Part of a small language model's weights.
Architecture: RMSNorm before each block, rotary positions, no biases in attention or MLP, untied embeddings.
Training: a variant of SOAP for these matrices, 775M tokens, 2958 steps.
Each number is 128 + 32 x the weight over its row's rms, rounded and kept within 0 to 255. Layers, rows and columns count from 0. Numbers have three digits each. The size before them is the row's rms in percent of the matrix's.

# layer 6 MLP gate, 704x256, rms 0.0908, rows 566-637, columns 0-63
104:149064092152116140167156119128143162135119124132145129060135115104139177175094119058122071129112159172095165125159144101141153157107046159159150182178101042098094150088154158099162125121076085
100:118135131188108168077153097107129110131150131144150129081166125136136136130124172114162110142139172122093099144155169068146115161133133135094109179098165104135076148118133127146116113169149129
098:098149157168150122102139089142165135157098167167087158099093119165141087128128084121147109150170127138157121127164163115078095160073147079168163115092116132126101125119126073085101116159106179
100:189100173127191106104104134141141157116135104105125154124084152110141119138129115151099167162110149134118123086107142170100143107146155169109177179119122079124083144114150155196041123112119110
102:119083123123187108133178148131118172087104110125150110094101114045132087149132105100112114111138190145125152109160133130201120133174115131086079080134107123140095087070159125144130139167101130
108:090148094134117174144139180085073066077121132161113095101179166127162134149121103186150112122132156105165114151097138133108107155058076116139145095139090105165124106129105105153152166125161118
102:122113161153064123176099152118091103110107120153176152133106090115113115137157098117171118105066115193140130145138065073107123187136204128110214151082080141088159104092154132091189133117131120
102:124134163166159184142057143130114147164181187061140168113143176166109074141124130096137106125150133047165156153054170167143125102144116146121121067154174132176125080122090164068164125119130089
103:134074180179145144178107125059108084141112188107100099142134100134107063106129108138123096142099116075190208140133143154134113150087162095133142132106074169191175103071172160126114104128139151
106:104147133150168101191096164124113136143115138101094149125114118129106098111114133102119195114097176080097123151081130174110171143094102183147092091169153133083105142141143166178154067129186165
103:151130073071114111181135095137134134134088147179143184164146217148135091163161170105163138162121165084085090099183159072182147080078116119172154120174171137103102133142165156203159130116141169
106:157211091087128201185116125144151145146104107125083129115171137190080174058133096135162186119147155117111137135104108139149177134146088160160170179117120142131126159180088113165124126081073167
102:117086097116149133128117128138131147122193135083168151097094121159125115141132171129104135091101185081091083109106199146154115106084118135210152173114149153183137156107155142134118159108148183
104:107125169066050112101093071128143112084125141153151120119096151177119131151101155093134078119126130095129116113167152082114086135124141136156208103049144191130078129141124102173148118094121168
101:101116079113134159133112077173119145113166171128130145124129098149172112140148122125154210065096162082158138158112135032161102118103171096088173136087156108133107147144081074160129103183142117
103:158109123128143114096061128105142147112117095115132158098128147052121182147127115137090131126119168110145105145132107112062095118119142099156081153112186108124149079140165042141111227136170115
101:160144136143173110174160108142162140088102134147120127108120166180151114155134052084196141149171145118105138103131113089117144180140153103154100164077172126131165120139102106069095127083113186
100:120128147206147180075119142115087175113169071211145106093118104134173056122141146113128070134167173133125111164142099105117116163109117070101180122174139076114044140077162083129171107102099148
105:133169156062163133125112145139075113119082176071158152101112094128113123139188139167168105064139128084167089151096109107101069122162206137102095125135185118160112066095114173106137114106068144
099:130137116145082085171102153078154157151156138098116154061072162103170122162097140169084123135136133124088146225117162080176176111147113116113155123151072205136109132128154103105105158147112126
108:094150131134108173126113164131185116132108124165152186145195126146131099130155170126125141126124192107127102060140139151135117142141185164079087158154101133081113122050169137069098155106101123
095:153109057092149148063101130137144146136135123179092120070114133144095150137136181155127167152107137098130073140140146123145090149121122153132152086121122092139134119163085155186166168138142096
101:111152182120113144172045121118133188133132124094128087130108112142093166106104170088107117125112167094148116105169161151138161088086117133136159126147101128154100106136099088086139077164081121
098:159162106147142149143138121149170141159124103138222134113090142198155135156113111153144121123104149137135135166163102122125161118070155083052181114161143118082108185152134123153150037104196100
099:104168140103153069173107171191185105071186119116108063133137157166082144110063100132085072163161137192143141173146127120097146138148091115186107108170198129182072104112139134097133104107074135
098:130110130159116164144137104126094029093160114183144083102095179134127135158108120105105137124112128136100108153167142076171120110122158100202117110115073159119101122237129126088105152126104077
100:131155114062166092124121113141167194090167165122130187108177137101140129147161140124083112150116120147122131136176160140142188087130155093125095089201080130121141103085184151098111144146173105
093:124170133144075098088149122156081110127136196170147082142212079091091162174118187136136099160117138118133159075133122153174150119167084084157110106149135073142106077077183171119156142146074118
107:133070076104149098153092097106166108135147097099102139100124101221167099116166110108090118169088107035194121158128143201088128207053169138094123097128074084158147116069062161056101193162107148
100:163114113116175112126087117157117139081149102158119106133133130155206099140111117128105177137177124068129131198120121086098135126100160129150143101143103053096063121107089084142030153049102155
108:113161104152109214093114135133129153090131157141107142101106139089165144130161078141104167107080128109115123129086147123107137153119108108118082101191141154130078128113118164093100070125168130
089:141119101115147101083154123108079150153123142192145138089157123163132116080132133121165160128157165125112159132176105049134115154085137073092177152170147144127145210118146110154128120068144133
105:137143108129127191102122142092103149076149132157138142122163119130094146122103159131086149095148132072122127073103095120158173134133104118085098140156116149121135163141050077143157213127172101
096:113171134107145197175156161116163094044102143138126103151131153129143058128168173142167132111136125129148133125143147124129158110168122168191117110132164218126166074103117139065097118150125145
101:110120124079130175126075067125175115124129110145077143180125122115107112135120175111183157127160142077202129074140132108081157139116119138171146190072135136156131088109138114127151090128131102
104:190128151151103141122141121075128107116131175167074140149125137130129099163098108176134120153089088127082111111152153056114099210172172114100115134061101172145146150113126123122152101096125090
102:169121145169097116123105117179104091109158166165138158147123146129149163109139114155140132147172118143168168143166160127105091138102154078194153162136119167080118117143108055088099166132168114
097:062161043145161123099144153099131079210158113099117128116193123095160156125150125173122120122115156123162117091092150118124120096067090133142109145128177216123187129109130115094119111133088094
094:199157096129127081118075142120158135160162129090059105172198100115123130130123172128115199140100114120158107183123113072166158144115142163132106064104129123184136127169128157164117119119105136
099:174096142087120184088133132162107100106137059150151106077122138134147137125123101084110126077149160149108097114090121070170054147102116127107117130150138134098180106084198115154141122099069130
103:130116172115139205137090121103157153116173129135189128101169118158123138067162099175146126152153178108132080136081142188149114131128053095092136046130149102150134148133160098136121104110072111
099:185148093101120049126142141169075073195109119153100119153150133090100126094084120175085118117158169058090108100178122086163149139124113148155149074140111118164134098160163115143125122160116103
096:176078079151099097173101173134095154126107104108131090109171141123095086093150121100146154132153117147175118129096124048132087064096055168151149154195160136137185115182108101139079117184112114
104:084102086200127124098077128159117110160118144128150177140115101134142081185041136140054103122144117083088135135134117141099115130106130060179135145106171145135094142167102111135079141121128135
104:147102165129106098125158115086207134149143171119128145118107169123111182108100149150190099134178108164170089146115139145117100165110158108115185132171100109108120150116062104149171088102101152
103:078115146184130153175123128116122103138115157142136135140232178185128203159177161121116162131148148104112105111116120097096106175095122130089094163180134091200115086112162135144109144187147159
099:141088177124097187098095104104076107166091113148076101162161149162123055146139130131127141100122127134168133131146158091153134109149072095072149143113087068161112150163090081149116132118120102
105:146156136119150182086110080097106118057167158122141129129173143144131107139110115186117150131150110163198162142108070099097114144105107074063175156109132120076069131140118148174133113122141119
104:166124149115101198111106061080096139159160120143090151165121142102127105077163132129121164083140148104158087160133147162089147069101149075150120104147108112138136109160105119152144145061155217
094:124127109114081090111113218124141111122137218104109165129163119110150136108133088140084103160132112171140117134150238111118148184153107130198117140141167110104113111163100147145159166148182112
105:137077170125161149116109177076167124127117095148145141097057128128114126147129074193108060219113106071180138188086162159096120188112130151144134150103177169117109143170150180150113112122134106
099:114135097158157110150138165081124114125116140074135122118171099136106106083121138158184088154174136196084102074124128105102053136113093125146151185112107151151167105175103084175197098121087138
102:186156171143148130116131134107117053137149072096149138158137137171173191162138172104092132098159131130106140097104173149106084135111147110154177119132173113161146094125125120136123046115121169
093:109103139166115165123133151105142230162139096107096088128124139145126110138136142108140081130086121179079145116088103179133047150079122147123129087132205155160114103074134151108084066121128191
104:177127149125151161077144131071128060165115157083124117104186075179136150112160097125088132133152101155058100123131105096162134116127148125088181115074108143096176165153136113157095113125142102
097:156148166111111105162161111082133155091135146192163071070139083154122094171129102140088110110126149116200116097134039098073118199145136140123157127103177125115138164161059105138170090164117154
108:146157086139084123088127150141137061103068139132131168065128108172116142130151130124205124158155134172154163113092075133105090122109144121110170101152081104129148104080161119197171101089130139
098:137069114164155090154137121115194154096118089250139058117100175133133121156105163216171150074150073140104136139140077162061137140177145140126113159088145148139102149181112144104146152168132061
111:120178134154164149141134178142112100120060144142114095130127103130133130159151131089094162163128208132151099074137092117192128159108138119118144105171156108101088134159176137207133141125039121
098:135104172155121127203159100107121146180133068099121140165165171057065158098147098093114098115117161133097122117111131159186147166112137116130116120176124169159137025057146148132126097073095118
102:138138117076167118160114190115134132100058209117108115056162149195113134172156110104121139152127194108142146141145058076187134097133130153176097077116083185214126138114076142109146134180146107
102:143117102101173127198132149093094068144158033134143105119135188173124162162072144104096201097128060130130109151141111137094098123131119080131105151111141129080150156115114120156118161132181068
098:101137146098155087105130139139145148106130115148138159136134159107140160163125128165095128115099133032146138130154170114099118113165149133060126151092191131095089168165120104109097123154139151
093:123165147121160126098092104100108063164145144149161133120172112216090081110113172089170146168092148062118127155058152204100105117123076104149149091166193110163136134094104069108086095135191132
106:145155133127128100141122058129143094179133208165081141108104130103130145090100102152123108090139133087119100090105162109146126138077130139186107151140099151135176154096169158137121163116100110
097:144094106173132185068149115146088109138197102124163114112165151159115101112069178109167102141131114124131071130118127156092080140116120131152096181135128166063124078112148113252120134139113072
098:100186175121113176131067142140158099087136117103123111145131136096109118109122138084155167129089132096129160189140152131118128224149166027095177174131117111144090119071141106098169167147107089
099:177144113130117131113127096079100130097156045133067094154160167188128128102081183086157103107149076036111133192199111094125138174153092099197183127113101155136070168043155113147099140092086114
104:108112125130137132129125110095084184119156107141146098088179170186115131156102103159178119095156184113094068092128132156141127113131149120095133121144183091074121199152101120136133131172127159
102:092134098125191102167140150114143094172121137092137099107125164097146107078127121104151138166143142146137089088124181193066117132111119074154126101149144128087114166135154123154084083172136138
097:139158162127121155162118170146117169181170122103142134086149122114049145159125136123091172189035087072092134161171107134184133165153144144149152136177130169135156105128092141148120134086127127
095:157149098147118138144125115097150179112159168129142129090155167129119145158167104130125126089157098116155111139117152147088124179107121129118138112136122111113131110169094163142101118083166136
# layer 6 MLP up, 704x256, rms 0.0936, rows 566-636, columns 0-63
100:220121102148084105126135066120180137104133115122107121160088109162158081150122138118118147143143102166134124163119156189184101161073110168151193163102135180131129175158100155146128164156161103
098:073143133142124108143180161131163140167145088134149123139122054154075138150099179149166193112103112167109089105161144135165154097137140114157115090121122131143103170146173127109116123130161184
112:188132179179121126075100162172135128137155137059122099136185113129093138132145186113105196174083148105127189150190120172151130140208153121077148140120133146116164077135116160120158197139113114
095:088113084095124123125143171080128132163198139105101106089085081069178134106125098081083175100123080119141165098105093108122143145118129158094121191131172065058143089155145163075171110105156145
097:181064119085153114115067109119135134117126119166157150158147156115095134111138126146116139201145171146139083160125153108149095096077185156145111132113094066174106206091136161176171129076142129
104:143149145120158100123129127135188216097083127121161113118088160099142165187162121076066115117140178124096090129113135178145160140122134165114139153156095122140098137131092159175130151085114146
100:110096096153136128140093117098130096175161085134158144135148135123092160082180139150076151196151117152119145144152147133077085135137178127103136120134073137119093169162115133122099115079143167
105:097122121180097149152097153153150109109133072122161118156062150102143094103129131068127144153140096181191140139196130175100070107094166108116118150166169144124187131147143084158141082119117130
097:112105170125153075102075121104129146132125128093124059165093166106126136110166147117110160109140155149135105061123136164068132159159062076114098168117126092102140091119137141148181138098110096
109:173140155154142098138149193149165130156136094108158137111107097147101140123100151133162145104058122131109095131124162105089134126129135104155122103148095176138117132141181120141178096095154072
095:152125179118097146135143131141124089160167088121071035090119104126148154065123088083122170062099136109097155099096142168121101075110089139107166097168117051171104112117125111179155172110157155
111:127172132078123116131087134144115137115158083129138095107145188153106084100177135138092156121163089082110157110105102100142117114136129095144120139112075135165116144085131153133100139127156138
110:109122091173122133086159082148119115096099188189106185094133136102165094067141140095133154098194131195121132113120135145169119140160145180096101145118129125061200167165173122127145133120122107
103:119126085164101236145130139155159103129149148193126090115085161080105152117178144123122181068126155191128108126152165119109098134119040164169148145135118135169115110080094154137122112140129102
104:070136187137151141092126062094150103118107112150144152151100152121097166175098200045084105164108135125030162125123029159126083155128135115085114172150180146153107080128098129161108131113135091
105:142095121197129092096108120150154131156167096156106115159104141117163139086145081111160137160127109090141084106126124124113118167160121112081083148072171137085143131152142171122104115104086141
100:136203186183169138157116133090114163093171075107120095089130185086109125125114116136134106156113138065082180112141133145175082129130117070141123138060101118135113141124123092121099113103140185
099:142117133193121138125158203146166150074106114086151155177059222117074123153113165142143192140140139109155096123129088138163098127156139114172095085152116136092143122144141113164073150129210189
112:146159148136123105118206147079064164189066104111133143146132127203141154100136138149129128125149072088122116139165069095123104120126111181111107160123176150099148060151123136094131150125187093
095:132228100048143077139136154133120127159168161137200159079176133117141144087130116139151114121058095150127120131107113127090150124131076126111116154074131215135087150131088158137159171131150135
109:123124141072191150166085126111086112120076090130121197128117157104106143144074127050160147136148106049106077121124166097120115122143134064078160196169122107105133134058099213173089109090091138
104:107102144123143101146123127139135135144109108063155140150148064094097120154134111133155061116184183160181118108156125110107094115080086092122076071131130117104168224144174119159128129169111137
101:073180152155067075150158088088114108101108145141131169154126163150203175144133122138137125188180151090098146098181101134165128177112147056127132119173101096135191106086075102080138111143117133
090:165165099079131140124131187168112163120114107127148097104127135094092130111112156119102146099148157073165086181184114145050167194148110162077146089199109168166118135104150100168185209123153139
100:176091079172071130204129134127119192178166149104133077109169096136091175125163145111079089191108096131147095102146104166120087116132127116125098061107189170161161172161085106161093161163175126
099:155110135139128109086098098144195083178121164090149062112118046102144100064133111063059180113140145129145115147181077098099177127149106163179117096093209108111144155114165062112114177100108125
105:183145066167135075111143160132181063202164123099112131139100111124123083134180087083122139109059123090107105149162130083085151173140178077153122098195148139119072146135071103117114150153126156
091:139120078136092165144114103156123140064112141155152100106152157104179175130167172151090152145149183146110146066128154102138123139118128108137097116160155172172145182091106184109153125140146132
102:102075094145095073121129098173082177127103143063180196149122110193158065115133132121117081150105143090150147132146113159070127115067127134091102107116057069149130133161081156131104171103123166
099:132130170097137152125159140119153109160136196150098199151070128128143129113119139165179112130082097167090183126150112135095131092105107094147171109106147103216142123137136113117133137147107157
105:139085090133104133103068111153113119114088097104161097086082106111183123141127094074104171118124121170109162125107174129137161179183198058082153103191157129117185147184141094130139151081126184
110:111118097126107182129112158101098147080140162179188079176162170156134052105140154127144124148146116082105102088130143165142139139126166108098129095212145115166170171128089121213109106144128135
109:138188135085145104141127186105085130168165139128156104095136167153097107178146125138145124118139138114188144147133131114172097097182171131164113166085118081142125141118112101077135112174165143
094:137121153143152162130136117128138077180117157128085050147144164109140156140106165162095144167109137095166089102162144158146043092126080121161039093116106128186169062114200136157163127090149138
098:175087104148120158088111126101099129134142115164124146100101086080170162145155154132165071119170131162183148167123120122165160166124088059163122160143132114052127206173066142075127114136149135
107:136174098187137134123106151175114126150161141116199131087114113076131118104156129198154171113076156155145177120172109164138121187141161137130161230110171148096106094079140138145112120114134095
100:165101176132124084125113159162125174129123101161117096101144118136104115146040120068100090161102120168040152069115139153125103132174113113117094080154231109108153060145142154104120114118152099
100:104076146164119140138125121103144114143133108124103143104105133104136086117107212122139097125101145131101172143124143199071107137080144144172135147146145146143135162154153141140097162188107191
094:151199148170084143111130158123096152132153154084117084051102118176141122140138146234122115145114087198187128112121116151178146134155130185155162196175128113120153104189139135111039135088138121
093:159105208086152131136131161090166082110157119154103100134118160153092134139150136130085166116052129145141164179162109095119148114128135119172179081082142110127130093148123181086145157167203123
113:110162136082127140102142180148116172093195114133158158122162168141155193077090148186189072121087129073125158092097106147167150150110154109149107135160205101150158151130141131122165129131129141
100:191156093123111079105096162120121172154159141138136125099078079125156113132125067121088142100128073133192132084121097099113140142144139104135107118045136166125081112106102098116158154110173160
100:176083107042113102100141110194153151086113105171131135119161154124160091118128121108127134174121147175154128153176135138100120225119098071127130135097125073138151125133105143183157159101100139
101:088186127122093147110167127114084153145173050133145126117103158113082114171141161152152066103066120089162083137099145087189080119096188181084096175142137137163134113098089104145111104137097144
108:136155167158084138110123133067096138135186110132119076144108171157125142115129175160123118087134166080092131160074095147136151116139162078167156165108135135189109142132108146082140093183137161
102:179163107084151075100148135153137111087057132179141167093126131147133148114089088170117123091150137069156150098178085109114160087112165089094109075118156150116222167162156135210110172104150107
105:143142122165100043144118096035135133128108159140174115118121070140112111101127159161132162137125126087164152124079117108095167113127142111166135077112114138076174156150149078128168191163130139
102:142103184156162166141087165104130140158088124121167138137093102165141105113109094140124165109130162120101092149130137124090129140139160193123117162137117104192072163179112168125116118146159130
101:170140175105157126141125171174095185173163112095152157153122143067145110143107165144185104106107134154154126165120128138093116123135147061088120147170131146140067101097143197154162070111155125
103:077055134177135152172088156155150103105113134095058097165124057166108073100159169117151099118133189084163079075174145138153154115146141132095126174097118161174068096145123123151085098165112152
101:069128084129089112130107119154128080177115135102177169105059101092081142120161131127175156084150098095164117129174143122142139106129058198119147152086068159132120099110131124098028135149124125
101:125149098138084130064125073108134114088144121128112114121165128147081107103083131084124155112098138155116165177155097154082127127082187054133095107172083128075121115183112097188112125144127177
099:157121131108149119131149088137153114102144104138117137158156112131176132052091183085167129124124135118123096112166114055134087123153120110075141161129180144119097130166129169180095138138120148
089:159095071136152156149108110171174118110134166099114152139122132079086186118104123130151147048188152150162125140186104153144110104167123110123102142119145118195081103140181142163197139087105115
104:181074158110077116124109120102144137092171123095137133165106119158073160175117162128150145105120095100133189102117239124188132094090094118131089154138136070144129121107150078171112136134106152
093:157176145127090089155099132156106171078100124188092161085122187162131168133141095180128120147164158128060108147071114099147182166155133155097140135180147127113145112121072134139125111142071127
097:113188134123179127071120143144104135106113147183108161120079133142120108099163115102123084121143090100178230142144122134155105114074108203094086163120141128111156137139164161103089131112131121
095:049142150064114131082129107146114123190157109132141148151160219107111077138116183093110135177105129104115088156108198192117159092140192109090159129158116145065114179101162138170121115103156129
107:086117151111111115193110084073106143139126084145067088142094131117191088099136095132076094170157122153160055176100151080141078116118125167117127098193119128123133146105135060117133139120119117
085:142157106130137134186150161145113099126106106165093142160118140173088141122144076108126096179133130136161143083151138155125091109117134128146178166154114129142094166184170083140117135148154109
107:123106158130096147117121109108126091132171083133143142125111112080168121073108160160176127152161141137145157141094139175081124143052102190125138204151111196160106141118134177104156109119193118
106:106183179128115114163149139124135152177120092172136156211146079107068148150099108093128177147085157125125098180161110091080185160148125182177168160102096124176146155144147133121131151143138129
103:158173116127182128125141136149119096173155140170094082167136122114152172110121069093094133175146128170135133143170126226132115155084110124088133091161162094164045103088105112134121100121122126
106:137138097175125148189152116059130075140090091144084164077143146180102093183056098111153093168101098080095175129134116166051093098110086150118128159177072112148107103122146148093102125040097136
106:121161117155127170166133185147137157148087135102134099169175195112122148172200196112084140158139064108119076122119108159114118192117158071116160136096202127132116126177129130133096151150150131
090:121124209152070144156099232141111118122117169138127151108106078117076130161094108171133201137101134116134150166160128140104167080156116117178097084178098142141171160151156133131115125154131094
102:126114109057185116173192140095106107133139061108108136093125129210091138146144111102135104133136176120147140163142140097078151179134094131057124133152114147167102123146141104124131129145085147
100:154098115105121139184100151136135107110076132122125125131148140136153149163164109134138116158098157142160161105178106075104119147123145135132094117093117122060165150125093101144065162170080121
101:140174143162105134144165138099109082095105131115095172146091139104050130164160046072136185085152154171158092092134139143193126079179076168167114163121150151145090117139134149172156125125081096
099:084093155086131189144157148144092110125117117197107125175097217124152138123135185138124137136092152156151142132221143120140185135115196193127142103127074089129131135079164127149146105082080110
101:181111087158134105175154118126140124124167156130129110164092154111219143127111059154090110115123097129076133130152120106080184096120140151108118081104127085109182156171181159120167112132150130
# layer 6 MLP down (transposed), 704x256, rms 0.0889, rows 566-636, columns 0-63
097:223091097107154158114146130193115111155144153073140107146157156091120146144100137108117113114146147157114155116104180093126146076130077111079183082170091100063059162117143146144165163115099135
101:112164178047118172103088155151092094113152180125138090126065163057156139172140097150149151110091145105144091119158078139072135197135112115123135112176141119109180104184080156164118139080105111
111:094112170079179126121144135191129074137168080154084101111092074120128106152099096111106145159138164141154150108125103126097148101203138124110177172153142107094121105158092150169099120074139106
098:087160133115127122101149163122091173119086104130101107161125100114143189155133094172119148117158109155099106214155108121172109109116081091150097155148132167116100112147139166116146122160107139
098:119134152145094063082113196153124129141083112133082101140034119120167092128084169127086139133118096146126137102130128146165158161134159128146133141084127170068108143097149117110075148157116079
105:111149157079112104196162142140113145093103119181141164093120115141139112156111140140123083142134148141105093086070139113124085167131153115212108095130107132117085076099089181127138085072141206
097:084150163111175145145158146135147124081110135062119114097091061104097115110060143141106164131099132134122131149110082148159106134108159147159165100132157158093144101152133120052102187130149098
107:161199077121117121093099170103110149153116064150091139078178072169155055192095085129089149147115141117149153141167128143167175157130091129161103137087157175089119142141112139157170137083149067
102:160101060203137164170170129103105134129116099079150126184148091167128121153134160131151179136107096095145085159119156114168122145089076188184130068111111162149139169073086108122073132146140150
113:104136120141180118096125173140129153166134091049100104115100133085141107126111175152134131103117145121143224176084101147139139175135098182121187097118155157103158141171179150151098086137204141
096:140120086092183142131153156032117219110155094111120172142175103152092126157103070237154070143171111154113136149136154125133125142113126061155065105090159133109192116114119153125141105162124122
108:090132080146127077144128128114138082144161064125148178119149166101143127123113121113157099046104104064169154085198119174175109087133102136075155139101102150072105164172128200119146160133150120
105:156086107110110189118125114068110119108077103160123117167117119058174093097101117067144141181093118132151123206103110115105088137067163124073138118099125098065152143168173156106140091105084050
105:116112110083086203134187122138126079067128163115135124116094183156143121127117076149110162126172135101186132049086149106156131129135171132184107123177123083162146096046140136099199166107099126
101:176031136149118163147167175130173146109139071131147092100123128169107140124204109094130062141136150145097085140126154167155081177114127147159112179154141154166150042106097118097159193122083152
101:108091142071078121139036133122164149149115128133139155084141140173154160148122145148128111111160152153114177108141138074143139121099098073117130087122162138118106084085116125157140156101132098
099:128103133129104073147086189090118089098106122172084088073159150103122124142127197183152105118082068107186111170093171140101091157126081141115069101185116124118179096062089160125123188122167144
097:112144077124114159150134147137113112120151196109105139060147088120171120105181126097061068120104145151152132128085152166125156100132120114158180101169149106141134102073156063121154070095133136
111:127126126154141140102100084123121088142139204111103145065191101122169189183152131136162168133122143181113102177171091158124101091081156094153113108198162100079158097160133053120087072120125082
095:112125118081112108088124076123161104101078086118105098121121098147083152114155133124168113124161159146199087051137141130138171165151171168195098121173162050158137156089098159117161168149082107
103:066126159130157115114176147210131146126099112109124166135119189128149166183154137106109127119125133111118111109146136112098126134166148181109138199089136126139106139110152123137139115093106133
100:162088128186143150143121148087125164156125108113090086157115109072098115093101211091145161123186099192155078102133081164079085187126137136185118097131070180141143184162142137184169133141157190
108:073066153153172154155140120152179082114109044167151136127129180168160153129092126112101168124113070108129098136096137093165150147148110072152161132138143095124131094126097150062133112118137096
093:091104132121101170136152124109175158167157152111021176154128084097122151173127124098157101139080105169062135110100127096150130124159142101168080168078149135160115201190131120116145058132138149
098:083122144149161104120160163152134054065082084147123157115152167118124093130155146107170146094156172091136146163145081119146120083135141198138132214151105170086153114150117133175138047150090141
101:138163106092129123116125135121106082132119141140199097171125161117176140131134142087165160148145091169122076069144175120111161151109115092147114116157144156089103147191151155115110159120120062
106:146170136130180091096113099189163147120127087163139093158113129089138109139098136102132117089126086156078172132109144085192115149083116147073072167197199132095141104151070171179150173138139128
092:110145189135152132112138166078117113161130136067157150172144142103073095132095116144145098152097104106148119166138119123119185138171097165114119133131153088127128120121156112102077128137130191
105:101130152148142104182081107124188141114148131192119146103153067197144167112168073150101110179149095029165084165153163189176105135157165147145193107157068178168176094070165113066138118097160115
102:134141156144129125114168112099126115160113109122126118124123110116173133168104125105110155094079109150146128034092170079134117103155130178174108175165136139111116127130171068130082121103096105
107:109132095087140125136179049122148126133100058169179157101199105165104128090104149092157126099134139163076115122168125107180101151098165116152129145101128130133146085075122102114163123108067125
108:104142136143176119126088170102107095130119144124126130186079124106129071092167185059096107157152091138127137153118138162106082107134121123124106069166081131125187130112073114156146097183084097
111:134098109129102170082121115124078130158125141160101112090164084131111115147160207093097117151176160157158133137104132123111147089061174161128145116097100118118105126115104084063139117138039181
096:118177134139085086115137133098128146113142109118235100101109092103126126097107126097116161129044117157093135130159134120143177170143176173133127164135082140114136101111091110134090093162187139
100:152148115080134095178150164130103121109117243115099115151104162107126102147101152087094163129131149077066167084090127125092134145108152136111136148119132064153063095111057133150189162117091084
106:210149126102081110157087128126070109145133190163105136165162097127111133185108142143192199066120056129131091124132175142147106179155146138114138145125184119081137139092105104108163105100106143
097:102107114114155117151113099122165128140152084093158110102205129101099167145072121147130089132104133111142142142108114129092109144187030105154123210104084163137110139145106101078131099159109160
099:111112147090118115121073132120151180124147181103168184165142080127100092139126101160179129137077122148097129095092128081134081085179126144126143050056185140166136110112096175200187125110100085
098:100094153090158181125172122120141138108113147137173149071088111161122178142059143130110120176098104107108126106164151138123141029092147163122152153082147123084167139148122101160140178084170089
099:117155109103123118099157112145104116098150063112149211104141138115153138135122130202195085158122192081135126140154089073139128174103099141081078163133119167120082090110198101128155102112078145
107:158136108106100144051107180149115202099134152165170101173137118134096156150072068170127092161144155155157104113105138148162074156182098091106104092179122164083083127121147131181164165114086109
091:154140162154127109167150137117137123131151113126145156156064203165186126160117164151165114139129162148164113162138147118116141125195121173097097149142074145108114121204132156117135142138092090
094:133142179142187182105206078129116152091070167156101110119163175138093134096132155168120146138126165092163082125103187091088143188109074154187129106161150097120141125096084137141153104063125098
106:082115117097163098162155109096110119078055165113111132130190069104147114128111171153131176157100121150135115173111111152093132115176114075163154156140100056122139171086184113147153131150175199
107:091147143123065092120084110086229094128145178120136122159095085138144112138119223198178139130119135153093137166070130071157136086076193139115092176100148131121080100198136107135154094129151118
107:144109111150109171138131151139100082176106159138144113188105093123074112132201149115121164149192121175150145132123094105185078139168168144126165145167060113124173143128134088125114049128115168
100:194090131164120079163113097070103146137110119163100160095098099205091146117105118057068097121100142147165074155101164133102119144159174134116168157103142124183164137139127083083112147135153139
105:145104118147126135141089088088131111189202140055168152124147091130176193144121102184108159106130076190144126110146026115121100111088109138096051117088122126160168056193152075136055124196133094
105:080071178198120128112129094166112109095130116071137165143143150141141191157070124135119117205165139134111148140134119128149180127160134164119095157126135145094090115137189104118103132119140136
094:122128169190115154073147169142158128124160191123124183090154099164129179060144154129098102111129123167117084088106183129102099160093095105169102128101157109125133112114103115140107178114090100
102:123151193148163151094155164084159185134105232145194162105121150085111123101111165160167122126124147133145174143080065179160181132128121115165079156105148135166137156145181090156132084153087170
101:110088139183148118159165190126124136156089032121070112218114154151103196128122126209115106126173120135076095108166098101139117148157116223151147139109141123162117109077129121144136176144069128
099:116164143187061136167122138107164167090145187136132142150103121109124113132146128118177078160126079116108107105089124160092115137115128108182116108154058165116151136109134117152149091158134109
090:114089170091178098097107122077089165161142122117140078099127084156136075099153153135122112136075065145137134167098107153129088148121109137080068132170118174105165161108109159085118033166100121
096:127087160084090152073117124112149130127120152147106189080129137095149139051177163066151097144113157148123086131145063166143113148146177142185116126118143116110104110120120157138142171141130067
096:051122096150120152112133196128124110133106172143114158151188100145123143144153134135157122123110163115140145162164083143112126126096133133114188139096171101155141187156148157123113140121133106
105:109105085147134123158140096146134129182151099122123177084123130160094152161131119109122166107165137155087110141114123094117186148150151135113152172078135099137173138130114120128080064161155136
092:138117093203118114085112168128126114083160167079092156122130075136127170119133136158108131132155106171147142108142154097113075123096142167183089050138122127175197068128098099153099079142156131
104:175146179148136124140109099093138131124178192066138091146157048150142029096143121129133167131181113166167133181153123158102118115140137175160065099100052150136151121136157108148159153182163107
091:111122121123150130092085132174112184131160129137144132050091072154231070168131121137106108154132163087187171156151154067141148141113126142183088127117124127109140180141196134119114130124153188
086:125086122146116139103185069116071122130123077090152154249115118180143072120134157132181155128169145160094100134087119143141170149110112121082124068118136104117197100119134106184093099099092083
104:141150101079113062160156104085089078115152071125126081178118157170143157105120074152202134068154102137134155136137101168176095109131121098126122158187129077078177109158050118101126127112108164
104:162123160121164059142140133130112080086138142147181124128144096139149193046122117117175137099159095156098136094145111173132136118127150145081113128118086166160079099136121175120089076149147126
105:138104137148170094121168117140106097137080155120109131132061091101147105110162126143094102160142114082191118119175162160159128131111110179113100113132085111194137129139161167133163119118116135
107:143133123096113131119071114110137161111149053111113077142108139095082155081144144167059122091112109089149165116130141130094078093132154116090115139143126212119140132104143104182168101157146079
096:119116108142202132107142091185104102129117137130049108165132145149130169111153143117138124083185128106126073189158129125090050108138104122128136129140093097092140146104159121162137119161135161
098:098150139130147158158131130158115105122115177141141115149153093094189159075131149114141130169137107128132123120130139084114122152142103111114070089118134095091124136148151133046068139127091127
104:187135079149127130115115095078132076128185031107137117125143075162084156092164145095148050144152167106140156137138100129098125102130051120209145122146170158141115115084093136139173133136193166
099:185084145123144153131111090103105175096141092179118096162112091146127117093107105164127102153145092092164113169114138093077109111134170127069136129111163152163179152153136149055107138173141120
102:128131135114104093131136120145175162120110084080188132126184097145121181128181087076147118135116077133118091101098087095103135144080096066145119118162113188073121085150095071105126123194113152
103:185175154106119160102110123117143152121135172112135152092122113101132193136160114178125157085120123075152111116110148148198164141124165117142133120126136147126140120123140143153072161120161107